Part of a small language model's weights.
Size: 15 layers, width 192, 3 heads of 64 (1 for keys and values), MLP 384 SwiGLU, vocabulary 4271, 6.47M parameters.
Training: a variant of Adam for these matrices, 6794 steps.
Each number is 128 + 32 x the weight over its row's rms, rounded and kept within 0 to 255. Layers, rows and columns count from 0. Numbers have three digits each. The size before them is the row's rms in percent of the matrix's.

# layer 12 MLP gate, 384x192, rms 0.078, rows 152-223, columns 64-127
102:112102115080130122128090091116137117116175081120134117138100095126111046145145096090118154169152160177093128122141119120093119108143147182155155144137146095155104104151098136121113111190070159
100:171180186117132165134148110130099114142118103115074108146089200114094179148114164114149160143098183115160154110156135165121113068092121125143101045106221125155110127140118167111172111112126128
098:071184137155115127165092057115102111092141087161113137158047157117073111071123165118113115176073164119104111145098105123092135121127100116142150148144110141127091127185094180109139123100088082
100:127126096142112160120114115062123166092126136072107095147182118201089092090092147152123152123141137189114144123124132137084132196174103144102143128120112150126143092052126144165123146107120148
100:136154122095143150141081113116101119084128153165133174111132107116115028131125139154148184132106100126126078088127183202140188107141183058121140128158165162125159149097111102154126138081161123
102:150137164205163140167127148136158096113138148154069086140103107074105176194124133054179139048147117141140150152099118133158128097114179127174173121097078103168134056116121134116168139148094178
102:089117169122149117138097149152183155097090116166154095087100123070115126152158126175165108076137145147085113053154103087083155069160157072149143138088158129131162139164098107115157172159094124
090:218097149155102095127069113158104147099060131188164097094135099070163167143100089146164128127201148137169162123141096150099097132139094108144131137150119128141191157089102132085113169097182148
106:037122152104164146153152140120118136143127117087137104115120163096066113179131125123152091170053150148204119153155127117091184106147086139098113054211166151142082140148163125156170127215107115
100:079128113128064100090172075074178173151117074128173141118130088085126119167152073097128043155073121177127136107081138085154110105119116142085154096149087090107114127126176152171172127178120099
094:136156126189144180161131086116112073134111110120144140117133181200141164133139170157123116153092153104110083082144094114146149161135112123134086090103103149123161130155098192148119133160117119
093:145129187094182120145082126143113143185151148163147173131161049143108067111138199134094115125111120123106097053132156144094144153146128105109151154115122103145192162129137135111111116143104157
102:156160200146097058128103143127141118134169172108153195133108127144102039179115157122154123081111202140153165147170117117147133138108143149084117113121135102142122135112160125092175086145142112
103:168096137093160144129125098019142205125144153126139093126146153093166101137095139040092119085129141138132145126126164160105150118160193177107200079080132152163056098155086111165120109133126126
100:100166098125085179079139146114138114163142109111151118116075107123079142120127105143107109119108139109132103120122130076087083131132130130212145144126185208170088123097044120126183094132118152
103:090111124144123092174120104160107148125115167118163113126103173080178176099189110141177088158129114148180133169142117072197108117101143130147164122143136147111103127144133097120100105143127089
099:133145115105140169150056131104040114096125136176122155103107159084117137142136166111064151092145063095124109084170169119116058135122146142103084162190123039103159079140114197123163138125137182
102:144126096084189169112103124111170152131129151112172137088126091146121178133134107142107136136092085101110197116154162150187119097120168114200143105095079120176107110077100068095154114130142145
107:119138169123167106103181097046127122099112104134133137093120110063127108097077154107113087157114105126137125186140103125125148107072135086164146109104149126146062191121135090114088130110158127
102:163107125117162134122145128175134095188099105156139101087127114162146101149177108129143073138152099156155211128161102130156102113122123119154180118096126121124094056123109107189122146102135185
096:091084152126118093122056211172139158134144083120157125159137185169159180067182110065180075153071125151117195085123107091158082070076118179121148121139144172119130119180120103104098154124106115
102:158114222141143105142155104109081089127103126126138108125102104101059154100117105081089110144167152153135160119173136146152122089042110169044160120132168111136122094148144151144141137078109145
115:106156144113139146148030116057096084108086135079129124096156096145109081158129208119117139140107112126130178115189132141121124120144130123187162102145090166113113153102118154167168124184123105
102:119143107117111109125182178103126151122174155152048147120149123176101109106109138111131136150102141142079146155207138093118175089143115135081074137132141089098117116091168159165126071179131149
093:132141128111174136154142070133074127099088117088117079148069101134195130124150109053063159088116151178110136169146156165115118077124138166134152123121132132175057096106123108084105151127132131
099:116120122133086106111138140132138148106090112141108117154139108160128080083137111118080159143192064127165143135089092164079101139155183143199118119130115067110148117155083122099117152158121071
094:125112120160115154121112174107173163164117144151158046178109126163103186104136150112161164166110117090135128129113126152179078121109071125212084147134136124114155138104075125110112179160171098
102:112203123107103114157134085098078176148132149115117074125156089073103124167177117118129135133140133086193120180114127124099178092140144193113096100127108123169146156072134217147104131129105084
107:076166199182101152065110085163082117126118132115143134078145183130082156143125118044046158153153106081199074134125118138160090119131165134116154147192141109093073149160151114141170153099178123
101:075149101114121155055138096103157083127129135110195040099087130104140145167139153123141094161093081117129196142142121090206121142133121166182167169072171157139141117126066166105184122179161183
103:086160068139114105096095163119153087136123097121166117164103164129085130185141149096165142177152112104130113121138178083148085116147105143149149140153161111104134119106071169128183077093127120
096:193099133097154130150138121088141130074091117107123110095142160123195187166146105119061040153149109140087195150181085200136077066094150119135154128157142139163164129118105143123105153125138142
110:194197094163021110177103133114103103154074146116125158103051162143126122116147142115148135153137098121103133165115170115103094153148144152084099191150121103155173120085139139150103129122105136
101:127189109074064159168086150127114175122113215162088067143132117091038131126157113127150126125179144195122158126150123095097073116091116114161125098146173096105138082096195100135134106103142071
101:111112207141098093161106135094161111198165100101154086138045131056125085146144115139110125118064126170163094138179134210123138085119172128141155160201121125168092121147129118125115165136121120
096:107126154119142154127108059046099121142151107167123134112126142103105104186093150084144091138109101106169179132128119116226138109066126162107131165181111131166135183139135127140108148152168121
095:152123109148106164114113175134158169088127118174155096119170142079108205114049119176161072137067158147110131150168168142158140136146138142157192158128106098159195154118112133131094105121113228
097:112148099190128185109114147128092147113143168114121138175093132115173131145152120091158087182187141150157136167203150079146119153150110205114203130136116105087159133095118125153104136138188123
098:122156160098186115130055152102119136153137143169137112125123170085105120120157150108132139084180200196086128111110209142179098164092125144158102064150144111128141121099105118125140215126162153
103:197144151156155185085130158099116144196103144124151129128169134140167102096112117120151187131096131177111106103163134186120138080144160060126166167138138086181077127123123091143149149122162168
102:119161154083086112116070089119137109088156111101126116144192146153111063188062098144147130153162144129141103156151136162099149107164093132129166126133141100150144121124168120175146092113157155
103:083149111131105166106137115158127151131151123132138116112100105121076102111083165065126120120103126117180127131121124099139088156095153153068149170124090133087059166147177202110146113150127112
103:132194139092179160135122146097131109133119067125108156141170113080144117097091128095109128094090061119204146119152210141127129110114141143072101098138092091143133134127117100165148106158169125
106:157134107193101129070187069105130171097138068161095151117118119126152115132062124140089089157116103123134125134139092147138123110198110163140164186169171140102128168162137185126177052130134116
110:162136099114133139145103061105056144149127233111149142088103160100087125137121100168122103041135080128091169109170166151114140141138105155136077109117208141103145101134102150120086174123139214
100:073102191183096125067123141136085118134173096086179202089172092127199132150125161070060081121130092159103125109113151136119160149080138145135110134135137108119151092094156182111144133135110184
105:123101163125048129039132146160202197156083112157116127125164067123115194153083102139138104097107071156091112130110145116136116052111135155087131114121108086187090157128152062088175130126187213
104:153146117119032102113091113093112111208127107110139127085083188129115104085129125121106151068080168108154168111091115123134093142108179133101139172112059105169088082108113142155154147133111093
098:150137087195133110135073167067134124097141111172139149125112122079090095142126123116164151109198102192129140110147080105113109122125054113163136084133131088079116134165103155129140126129162161
099:153149144153040176162148155152133171121136143131110113122119117132101125143111137169112153070125098156095128091036102117101171143110128170102133132098114100100193062115057120044153172070147127
099:140156163137081151131169141135187118120122138081152143136205160089079108128139229125092110119144149106102168104119105134137100149106120100174093085184101098140185095125136077116108118062094134
102:143114132194158123133117142120111099125154161167117121121086091079047122186136137126094072102166081161117109123055156138157078133130141063083137144142206109171139156077107154133133122109151069
103:102152072137121135136108138101172119178104179155082131118098214098157138112172138105147142067113136143153108167126100110136107057105062134168156070157148116115122114081111133133160155157152119
102:102133122127062189121148102164169159104126149177099110140175135088094122136119096176178112121115112194182159128133111095118198139136137096105155089145031105041152121118197097125136126091135174
102:112089120122110101139136161072115122163142130102057056144129178167164128106191159175141129136086093150112123143108119141154093110109190110069138201135132096105116100141130145107145075123129140
089:134141170159151116119116073105080166162144182121105099144140151133101130149118194084102112070125174109116153154160122100168111131154081097125205129142137069120082140131109196106095158105122086
096:126136098116103110154160100155127117143130138128108126136148111106073118124120158080140091080089178152169146091109162137188124164129123139108104173075090108112138164116109092188125119189144126
106:155126155189184190074161150145168110103079107072146102153177140110107195169067174119091122135113117158102185174142158146135154139125107137145157119115151177122141151104108142148078097094169069
095:138152096132179100062073169126134119072170159146107117123102111097156149169167168129103134124131096130082133153151206149130099126156114074155135150086171127122143141046086153142071137127152094
097:118124175119135052095084159154139169150137118161114139097115107143063066073108143161160110154160172103111170163157144049161117096148148172141155169075108076137111106168154120103144112098119147
099:157130097159113138125062104173090166116097154142111085150083129124151165111094095134102137078111140186146148167157185084162135157172103158145158158170175128139099164075116135125115170106143144
096:079104152130171121156110070124140135155137119115104107172157084104125145152116072106135117174161087133137070079141082146147125092098126122099070150122131147112125122059145112187125155120080150
102:131116165100134220153118102143130147084099158184157158132114163101100159147146107125160154116129132084096106141161171112097094145138123126153115139103105155116116111070094150072151163146114148
107:129146104137127167141173086131131105110158112124156172138109107126133166172111179129143087137176136123101161164209194096126120158095137152147157108136086170106166111165092163090135144121177152
095:115098165092170107124134161181139130174114153085183121071135071125206162106202086136177141147118149144129057106102091153126117201095122109110121127093101173080148148151137071133111133134079155
108:188094046101157223150062148155095118171090163147144135165094127108169158160092153187140104171140132109153122134170130149086123142098180133106167110090136094152144122136094197125118124148140114
103:182164201125128166120181154153125153114134128097165094056104129137086157136126133073110132164173182122143168102153127125074165140174128136098160069134116144156070153193097099104092120143095081
099:136120101179170132145164110167105148161163137091070135117071099114100129105121207089084106160156155113116178140150191125111155139114154133144128106089133074166111137114093104180083074148142173
094:129112114144137136116153141141157149107129112098148139166142090149104121165052120134107106180150138172133138104129170108090062128140089164154156155137133100108158170102116128092100173110178161
095:089166150095155136166096128132157149143088098083111087081108105134132109114138149092089140146085118151129109127167122174205137121125097143186106143094175132117074165118131163135114158178164138
099:144156168145156137113144107100116132150086120138120046146152212073131164145145123087061116133127032134172129076119119127102138157107186177133094122167139149085088122125142174133117071142119111
106:066131187150140167120107121135181163088130172090128132117130135076094152183105149145161157095156138148087201165128136160099139087125173189130138102209132134137127126092099139104108136156164131
# layer 12 MLP up, 384x192, rms 0.0802, rows 152-222, columns 64-127
100:130137106133198084124111141106104104145105104139142105077174094161099136114134143116099138096079139112108131070087089164103152125152180135086142132082134086186164151161147107201186168149167094
100:156129150155161145121122073128106107139138105152158165128123186082104104142113101113110184088115156065138128116180170114121154123143161195121123148078075092199149137147133150119132126134140090
093:112112171063135173164180195110119135073114159085170179159112069160090141161135142095139178107146115103164119139179150130104169112130144118150175132151078095134084156120141162155051142137152129
100:174104102096136117121099125166220111063123142118142098115112120156183128145144132154137101146126132086116155155108150156107140091143134131148186112151104122055152103108135070108135173129153103
095:141125144124117103109112115168106126128107106146159116206175126133165128102183086155183145137102124125157097151092096144129108100056144110200189189096192167104150066130164144091122136152166153
106:170163178145158110144118128145167124121168184105131088083150124139162151165061165121144175161173144133149116075170157120151131098133147102179141167103140138107123138150134170201147140102157130
096:142129154145118101176112102099130163118126133176128148158127125129169142044102112114169215152109107109152099106056114108082145178174115175114194126113102196126159126132118166089103131136141087
101:159086121147107095149129145188130124097082145192156152111117134123192180098139109164157097152185121136109130091096086138098106092116138079152149124126135144091190172136109139142138170038111105
102:121163162106190134172122091107133135155102161126070101125119148101078120197160136090152109120157092121118151177136143163134141096130096118128099098144123054102106193143130140102105134128116095
099:149075131151152105149099197157122150186092132171134114106163151149119168156050096098079153090099140124140087079123107146130119181152058140211119203079103149130052160067131086133130148158108121
092:141089120163152107153211122109146173105093163153064156112199144152127068147153103123120113113111195142080150069162117133149139116126076157087133188115156096142138096113139152137169105195116129
092:134129178117118112140096100090082182158181166092114168155128093205094129152163151170139120135119101108142107131118102161064145108141122131143111088130129107124114078231126124139093103130109103
101:113178186221176144138150107104141126082072088114094106140097151173144129117089080127163112122127132147122118119105132094072122080068212133097149118215135132111126155150149051171126150160143099
106:132152176122165136200160163121134144062107188078088036083116127098164145112138150096105112113145113134131131141145136173118070113171127135190057128146124128111129130143154104088094170112137116
101:163110191159179133141122127137162200114133150116143169096151110144189092172118184119127144099132169206155162117175167141116156132164051136126146085106120104119115155126213115145156135139146132
100:146113110133101116181114081120047107173158121110131129125091129099150116105104135083149173158104103108130158094138115166160192126125160148142113170175088149152051129153216115048115146162122062
100:122181153139173186090064142124124109135136189169069122072124155116157114143106130128144201081173104110128150089129136135080079140104119130143141081124198089134148113161108146120158122103110117
102:151095122168133089146176097138091115118158073063130144134112089154124152117133096116090129128121152167045103120105178106142136175141091130144106169081153133155142159128093129099136174086111129
099:117158078144113131146185137134116164127085086139112104080114115129113142122173202129144106180095079119127134080082127139084127147107174142120120116112090063095118155193120115130127153144178105
099:161106094118103105121140088145171161194112146144157128142112122149164162147167076133126159124079098097141177142076134139093102130135163128090128143168047163102147149129147161064187126124132128
097:091204113141102166144167132167103098104144097120187183123131117119118148111118139159126135120102135135165134131095145195111189139115123078124061122156133109102133092097128128152125104126098120
101:115154152104145162112182090128146172127085152124100108132124145036124109159140163147074171136149188182154149137125201114101109133077112117092200112183117166128114133121139168161114073137155087
115:102082144082148160099106117090084098117169092113141114120164234058135092105091189121125107175115125121168177121114057164132153153136161091137162132126167160063114098130128140119193136209153116
103:113134144128132153120137111093113132129166150135109139128157127120151142140121115082101107066161130140079140127120131143138088127127113130069151091106116069000163089136112121137119131107125138
094:128106170167081095148146059111131167179112165166111153118115142196096113117136147175152117095172110126134183146123112106113115127138159079124053114136120140108168091126155141104140103111141125
096:163158122153113182122159111162128079109111133083124107128163074194077148167136139094096146117144162162147121196092137132126163116181089129174137096107153109177117146147110112097180120086069155
096:087110134093148116149057130111177148132104141172184086133154158176102117109084156146120102156174108102140152139133148117127133113139134096136090125129155143076051151110065086124072131163170148
100:071104149124165115140086158147131061046187140095087164143098135169116090113122110153090157141070188168085192143151147111148135115143096055127123106165092173109144121136159114134109110094121171
101:121129119169116114060121174111178107108135128147162163157077146101104107132089168147147048135123167075133160121151149126194101155085157113130088175116134144101104089119181163120162103116103073
101:121134059187080071150150177151123130082115128111101081185118129154139139097152114174112139058126133123145140133199127146127144147123127142153030153174135175094214116089085158112114149149137110
110:080119065127066109162136083127126123072092101141094112124106194153091155161135178134160107121077124111112163135139180119138119096142119159137103165164125076147135087141125158112121102084100105
096:137124136132102136083160156087116114152134135126164136149118082143099107172127132156112186102098112148138147182144074059113171177088144166122176176146121176215119083073117111051180105150139179
100:129090134073105144107100106096096125093087176130150118134132111112140135170052106128140151187131151125129108169200104181115156131134132097119128131171103180114114138149129125046120049207140165
099:115091157159098144104185151137078153130135135126150111144220130162117154130109154179099153186149112070098067201100058083153089162136125104125105167155117136175158079106113116145094163130134133
103:114097086159160116120127136144148126100163158142136078048078106096141181053175100100117116158147122104099102095145142160130121167115102123079109163130126057148161139110090117092102113134128124
111:185096113117144108124168126101054181160131091129106073167155144124106129135116146143139119169103106149151123138109139137180208083146144106124072144158190150125079145145123078150121088165155113
098:100160122164104143110197099077134188126075131169100139136145116201104156145097077134130139142157111113136136143148099108090106110167132100142149056155149135086161156122120090121094148133110145
110:120153134086080092107095146155192164181121125138161085091132071134105086144053111119070123085102134136161126085106136135131137129131123074146097179090173129168116143128102099097191174100071165
103:053110094122074138110141170148148141113153115128134094106137113127127147142152121132133121118064060094178151173138094063117099137169077118144166156079171191154122137052151129108165066130081140
105:078214117151137094126117168182157119137204122095140139164093146084158083093137126146164095134169130168100094131096147149056125074121145209145112146176110132064106100151108180150076119128070148
110:054099179120143133064094163155154125174120131162173122094121079160124062151150158091110096149130154196067156136139088101182176111129136153145152148101126140109142149115089050127152105120124192
101:134140136142149117082108185187099143094152080166196152153135126113099130132100122080125183086172145110142122138137117161112142144096145156104099161180149066105126110107154118140157148129067145
103:105134154175115095126118096092169129100195130133155105155164153181123130153080080155122121107119113134101144162112077111139164173153092180154130060092149150074143175090126107168157176171148097
107:103134138103145116141096147056190099183113140114157180102129089142169159115110153134121119106136150127159110141181136106145103146077081132130107099081115052129144130132142155165149158139122126
108:186141106171145105158123138120132123110121106154102099140142163160114168124167120076134113196100178119155091153140083117114111079108130157127161144112089138164082086081097074133107080098135088
098:134166089078103092152134105109151120139136104130136080152074192087062130074080108105180119114139156079153189101191080120189090081138115132139115089151155149078091167126096033097155167134124120
101:158137123161075170093090106131118091201099140177085074126156126112087139163083123111171122166114090133079104097090138133054112148130098155088147115105080105124162136168108117079127161107130159
102:133091087125110111173216166124130139086068128042112101140096146086100134142072123139154145111178105111111144167169098152104206129095131136167182140199167147153148156131125041152071114120101135
092:134144158153100162158147138045106187133134152096106159085119152120125103095106094094104133163121107126097136098146142036152094038081112138085108141119108113120068154158141119156192134157121138
103:142106127123173107137059064170174093194140159195124152101088100106144041138117100117117118150135117177162131203150154109096104137135111143126171167098141068125107087149109095091110140172178142
100:116138151100133111097163152106104156128089162147137113095042151111139172098148102108107167140079113126213152098089109114150133130128125146105119074101165098110094114211132164124158108121187123
094:139168055127160160095114114136197140166197123113128122150125213082162130125125184145098138109094163158162116084169105150080096116120159112060109207120092137128152107129167129169153089140104110
105:138122104108170118126085147119090162051111152108072146152112159032137129125134160135147184108100151133080129150107120120073149100070147142140122081131094120138155140090153137100131182105136174
099:098144153134128145098129110119149177135144146132117145120119105117185081136097135148163090097098055162126163146155126110143149147097154142058204152101087153137137148080132137115143097160103166
104:113100094169083167136117151093140099112126089106123094079162158148149145148151137114109175047159139106181073131079151152191146174126125134098132125197140126115079115114102138106152142099102116
097:141102137087121112176119126119080111143132132090143174137109091154131143099162173132123163083119182129122141169071053130145151137139159109092142080122117154212115118159092145083120154132134084
102:117099168105103145076086135103103164101143118126081145089115134098103142110121017098111129150155046112126145170131134100080130081139090089125111108132234163099121097155121095101112145089098173
105:066165151071064130111098116077090174185112126169150192148099129176120108073131082129177119092116117121147088152118165090133150189079167137105079094160100108098112106165113090094126123150068129
106:122139129176108120150102155112104096136139112204143145153056103158101107131170163167096122106124130134133152134119136093118131148174139167120156084143170167111122183124112099113102181161121098
096:066161183148096133149097120087114149128144094106149096137172115112130128108143054150155126163129196103091148108178085087155117081122088149104125168107102109166145166145128118124109162086128146
109:106096157122142073187186156098117123152169140129161158203117125083134065134161161089194070161162127125133149136138123103088110101136120132127158142080118138045156096173143124143125174177088135
096:138113115125090153093118115101110151197110110200178117142156140087110129141148082161141120134116110136139077150137136108119106137121151175028160125146092150149108121153151109183143112074121210
102:103142137110112211153087159109055132131102142143113149069148155087105120156104155088132130133085129172173152136182166124116077101175084122101097206065136117175121081077102145088134098162134101
103:167139152116114121158141170107125195168084146077115084156184125140152088081151053095132129131099119137173088106088126139133111089116071126087131116153144086212132183144129144148132101148043094
093:162127136102090178140118164103144099052188169157116096156176142158084114137133156146180137115115120143141100167096126153177143087173118134138121011143146085110135141080178143124146169105149167
099:129078149085093114083174157161144112123163127141120123131081128140082107068199146095135132118159053169111075117156117109069165131127123134084159165130070113148107076131104146138138114143173163
100:155165088147102131059118074144151166158122110109208160103142119150158131104138088083062128131193104109125106062120123166129169170099173123127127165069153149094109114120060166156138131169114106
109:153106103123182098098169161206129125080133147062152132116071120128159139089123151116133132154074145097119166141127153196102150160149192106173150076120123105160102131165083079125107048167159123
097:144090136100175180078103138119154146108168082106163125159102152133139162125141139141073106213142152175160168131151149112149126148139102118125153089162191162118184156151140151096121129112198167
097:070151151075144149139094178090155128104056153106168107109192093159130055100118144135140218153095132129124118108148116205161117149146150141167142167105098151051110178130143183130125094158148123
098:116150189166209161115109095132088082185117096062084110130182109098147101159164107147103135127139113125178124097142098173097197107092195147165102121122108139059169121201109163108103099183119128
# layer 12 MLP down (transposed), 384x192, rms 0.0676, rows 152-222, columns 64-127
103:126100111098139105097117142090156088118131141107202131122106103136096147197107148105150137111110093052137141123096114145120121137167175090041141115142109114157160108082126160093128116184154151
098:085185081063164087127113129110114187143094078114124155126038155128136161177187152098082113117153125162117106150103096114155135170103073114176132104121141167146097110137144153173140132133140126
100:117121043132116084154090074153210116140137140135097118106118128169158115120141131146125168075142145138076125153114113138161145138164094118115075147149112100169125137155092086122114101120123153
102:086142094093120159123135074074132098110179143114080106109132157122131145198124142058127172067116128115182106126089104107083143124110115095053150147208146163168099131200110112165127114123196064
097:089142136124074122082157088116166140132044186118157123130077129140116113122053122089090134147069139097055151149089131138144151158116165125126156140115136128113073114111136129121153111081141112
103:121163092060118088068209164141151116145228120106154147122154115131121139180041110128111157082148133172064066153122117114148068125165146094136088164159121073087202101146103104167142152082175108
099:134098117164130144099115234088098136167164166126119145107147156102172176141140115154157053083128146161157141143128116129110158183124128114192079121140117088122147141145139131198126172174129119
097:084163097132126085104157184122148109080145051106077083088129059178118128077179124098155084117092113102142089145111088118113114087093118133142147120138145143061180140178130156076118128085083181
103:117104137129174165121164167164117155108093093109156083109122108152086132171165128156067164159094082122139140098130106096190119143100128136111141116156121081129112150140107115135122151191076155
099:099176109117096155112121069079140098121110109090175084117184134168094119157147028159142083120138134141132131121095121183153178117161157122098135127135150119161157189135181177081127164111107138
092:143162109172179110113091138142123097127118111185102192160091106127121170149112111144138073113137153115117096122087110135125109166106064069158097154087037118110162094122177139067091183102110145
097:157115096179114115087092153185112137104137147093126133097082168132108136117137097120153148074138123123134044148108110135134134144152133076110100140198167079157135121110173062110157120073085150
103:077152041098073136156159117137126132148168152096094140121195113051191125167183135125172111191117105220126096140152094070112117106141126109161084094130073125123084146116099091175086113143119130
104:111102187118096153154131098153108076111034072098147179122159223141115148178146135090085093117153137114120132108122088082149130120105153142106133095126088151123123083115146149103071175122090127
099:168209144095162124191129108142113121146111155132134101155114123158087140123105154123107142115139121197107105151181072164122142168110108165162140092108184062121136134103126162106172135153159111
104:081121098129115141112086154103120138106103217123118138103105084118141128100134165156126139135178087162149162124159111108119139138116179106155108134091180113133147165112138067200088102093161148
100:157129177133145119131116188204116099137128144130105159103149076161128148174129043122103145127103155131173120147050163097143163152151104092170091137087115102093162146122098069105090125055147128
097:149126152115101153142122144081128143160160131132076108140117150167121088107129140125148124150122149103157161165192112189146153130121131116057086144193128092111142136112161136127116076165151138
100:063143127067131161070072101124152149142160183125073106164121129140147142120148054067149165108148126128226142163107129100115124159122067125058134144108130166129126118182151121118108074091103174
103:103086107079121171122220101092179182097147145127121171126133138130162177133117131116127082119115081139125101121155171133157118122134117121154096121124095093153157204159099104135125135169126124
097:104106138097112090153174128079092098087145113102102129111102191122157146164126124146117166106145102103137148152146156122146113144163143114141098133132065079128111135163141130135156149148189129
099:168120087117096153097127175046131074113153103124074120091152081139128130108135129152137090167096122120089131135155147142143095188154137155102122171063143121123110133104139155132135160114153153
096:129151106070184116116104160137111119081131087172127177129105113140116138123161118134103113172159095122145132117130061131144056143115126182149121074150171166156150089081119121194160134153130086
098:132100108132180152093152074114132114119163083105233103116132123068109161218196182154128054057134124182098142096196073155139124174095146137159149109139116073094165113148153143132096159140158112
092:149144151113135144134151103097074121123133102134114108125195122091162103140158106096117160105080110122098173110128132146086155145081180151084092151105099154120162145157125132147187110139175126
096:157108117109180129159153169180113091189105124147165139123080113066095108144127087164218157165103129162150116117095110119136136097146110148167140063088148096065125091106083162186126155157168111
096:114111127134140147095098143128083127101162093094137145151166061110065135090084113097092119179148079095087183171121112101116134131101107104057147155116109124084086078171142100118050113101126073
103:105116098066108158158163082033124139127141126113156156137124089122113153095183144063105147123059127109136116163212129109106180131126129132111111060120092159150143180118126110154147068121081124
101:153147132126107137163156092150135113092133157170068101141157090131112129179178129086112136139122077109159111148164100085104128075140104120110100129138170154107134142090131132195106098093108154
101:113111120085114208102158087180100136137156118159131158102158120099121135193109122149125106142154125149099122150114140113124100148105111193134119115216163095109152061132150111124161119150090080
105:116183141094143090096192149138091140137168141162077096131135079117143161120120092132102114133139070097142086088146138186116105149121083097107119119091090168126107156045169129142107128107124113
098:104154133127065136144163152155104117104169161103119082149127169127131156125171134112121132127120093167113122141121141070171138106102107123123126129158080192105149147123097152133099155147141063
102:093113141193149153108131103177142071194184099133087145069185110163156157186104103100160185150108166133149165117129152148155156080108129089106150169112120162156142109157161159155177155098142078
097:120173096130141156207105179087072156176084096143128109131204213169132116112098110099181144144109173189142154115079187130097139158076082091102090149182125067116150146125102171128158152107124105
102:139105124116137121095127135147125119148089092084098078070143124174151131165137133111088149169057140127117135185182072104070112116145077136127175173075129124153141089141117110141122124181140123
107:188127137133122167166146116102102148127184200086181169097093081172203113207128082054047112133164093127122140135140170133116122137122148133110120171130172061120176111196118167093152130160133092
099:156101149112145103098102149224104100098156132092150080098146172134130109089099173100114164123116151159081141116114131116102119045130066086103120171165184220099095144106142127108105140103108080
103:137077158110089162175139141083154183130117150161148093117134088146174111187120117140078185071112154130141096075182138146124167149128138176103142120131116096123131101122086074129141152102123172
098:097177173158186099129157102130208129189107182094089127133076169147119119113141129098129121127180115177143173099107105099163133148167087115122107129143191114127122101085113143093145158158116136
106:187136148122156104082118126080146097115068110138109145146066108135057097151073139107111128174128120135158087138131092140187105151144129161088153125168204130100156127080141105097104196128113113
106:152144125124173120145075110125125122140149154126189099126184100094126106086093136139096141124134161125085104176133116133143148090090132088129130095222135087085112074133142113110109084071106117
097:094137114057162130142112161115113097086118165142139160092153112140133110135090140120123171118151119109121096169079126145132138084121144120121190106175152194152125151130108129115089174096142144
100:137084142117121151111056132118107126178144165178086162076122157099125170144162149133116116133126085099137130149139161088119106126095138161113150122138099173152128104199175107143082112129116150
106:133146141166127151105128178186131126169083104115080102144132166103095147176073112066124100114186165130110182105140112226118099105161166117113046141102142161121122159137148121134161130080144081
106:148118130081110110084130088087102136098110153078092139162131179109172159161124153148054112162120118133188062158070095144151198114143125149099103110119128138118167153118134160208132155141146149
095:116127120113108137135156091120148089156146146126164118117144149145151191112085156116080077151177132122144104157174146150106120179158087166141090133123117092123135123159117091139133159173155083
103:157122026163172100138150037102131133137118089164125147143118133141172115089172111096122113143116165099135120146107114125141095155140095089125133136121166053139119158125124171127139131119144051
104:075128144153151117102129060086103126116147129166128110102140061114076128096165195076159148112121123161166091049102129141068128146144145098162164107055137072101142147127150184091135172136165102
096:142101125126171059098113127212116083100143117131171131099145089151155177120128145107157157071157170153118124096107127210146124140141112148148096112159186094138137129185109139123120147119144072
102:147121100118104095097209191100057092129147083103135184158096138134074099170159124129135101080131113128082136094066129097127166095172134132152135119137134217172120117119101071105175121105167072
101:162126101156207144125108135126094157083130128114130115085086092131156134165095133108133131101124100084099109115129134105094135104183194222142114153100137137100086116083111073075131173151120064
099:141084179109135132088114117122095139155041177091159111165150144140081141083128103154102083087138104090128173118099101147192130133135134164141167097189142141128161148120049153128082089123114075
104:116180159118105166148116054157141095134133193168153147198147109138123171051162099160105139111114076127113068088136126165115179131090077106087154121143150169112141063066145097123101096094145141
100:136139136140090094129083111142127094112198092102200073092150091172123122117064174116106137163190135113139135083118092189121139114179147119138101164170148106154117058132144127147125120136161087
104:142125156113151133086143139133127156102047132161098213143156132172100095120102083155131052150169175123120126095108114121108105102113114138098120103083111129114154142089149103146105094151116144
095:117069102099088116121098141145102125108122096129121137090133128101110098065176123162154122133144125141094130131087104107119162140077138149116116136189096120161139041191145146073131088143120136
101:096105154093087119126178070125167165113142192052141120107089123098114150196140173098122111108109152164151098206101117099145147156090105133084158062158156148104146119128109126127114130113150160
102:107113137157218148105123181074128124098093092056160133113104099147127157217101096173087100154129115067078184119062130095137134121104101090183138166144154098139181128087135129087158140128149127
107:111121150136188094166094201101126140105101116168103139178091113164184162112177148141098121122136112100105115167150184124170128160207132105156165122157124107114089113198153137115139052141134109
098:180142137106126083091162116157081129117108142104093176174149089172159125124088152137199124172095065103083140131139114106131183101114124107151150141139184180145083130157118071178117141088095086
104:106134147120143156116131152116116129104125123151118134156130141119109170148121174088122180122070173124166160139161165139157153168182091140178117126090146124123139065082093145111170146171209137
097:147125146130114125148108112123072125143140109105054099167094184172145085140099135129094092167126105172156136096110141047145159071105079139139133062185165113154100091129145098119070152134124124
100:142154070128104166108134093168194091133156173134158099131134078157127102121145057150118134156139153151158151194148160170087133145134109168164115122091127067089170137070138164089154130165146096
103:123094122114130124156068097139138108097130077120131130131059151136094096196104129132113160139118146086079156159180110079152147136161155144062074151147119113134113090139099167062098150147151058
095:108135094126180151150158080188132176151121088143112120096118135114101158211125111112082158142117142101130150112139110104081135149126124102096114171126104191143094145145143111146153107160156135
097:091138160131131159083087149109119184149121113141124178121166154175211155091173080154095116133130149131120143097147171073145067093114058109143114117102166147195168124119185080177144137162129060
103:117107149140111125111098160110095155091215151125152173188189107112121101091125099115097116156171125194081065158158122209104111137099141163140136099191142132062156121108117131160162133123114150
107:133134142134137115086079178191105125110085155085170184125141077174153146106164123156146159137172155190143112142054159129168107085166120137091154125135110114147057108149155138044153168076153092
093:101087093156061162140166121085127137129198086137125149139133122147156137125165128124146124166145158155134111084131123079130188112134117119118166113062174104098139134177100144107163107200167126
094:114134097137057095168140120152137136073121142104157089178110100225157093104086108188170127081083132101080061135113073131140144169147162150063096177124066121121123075095129198106089093116130122
094:100122114125119169131104160079154118121105075160160159155137145149164139144105063156157107128150205178112132091117140122153093111151154107176153136100113124116159181104106164120190106088047180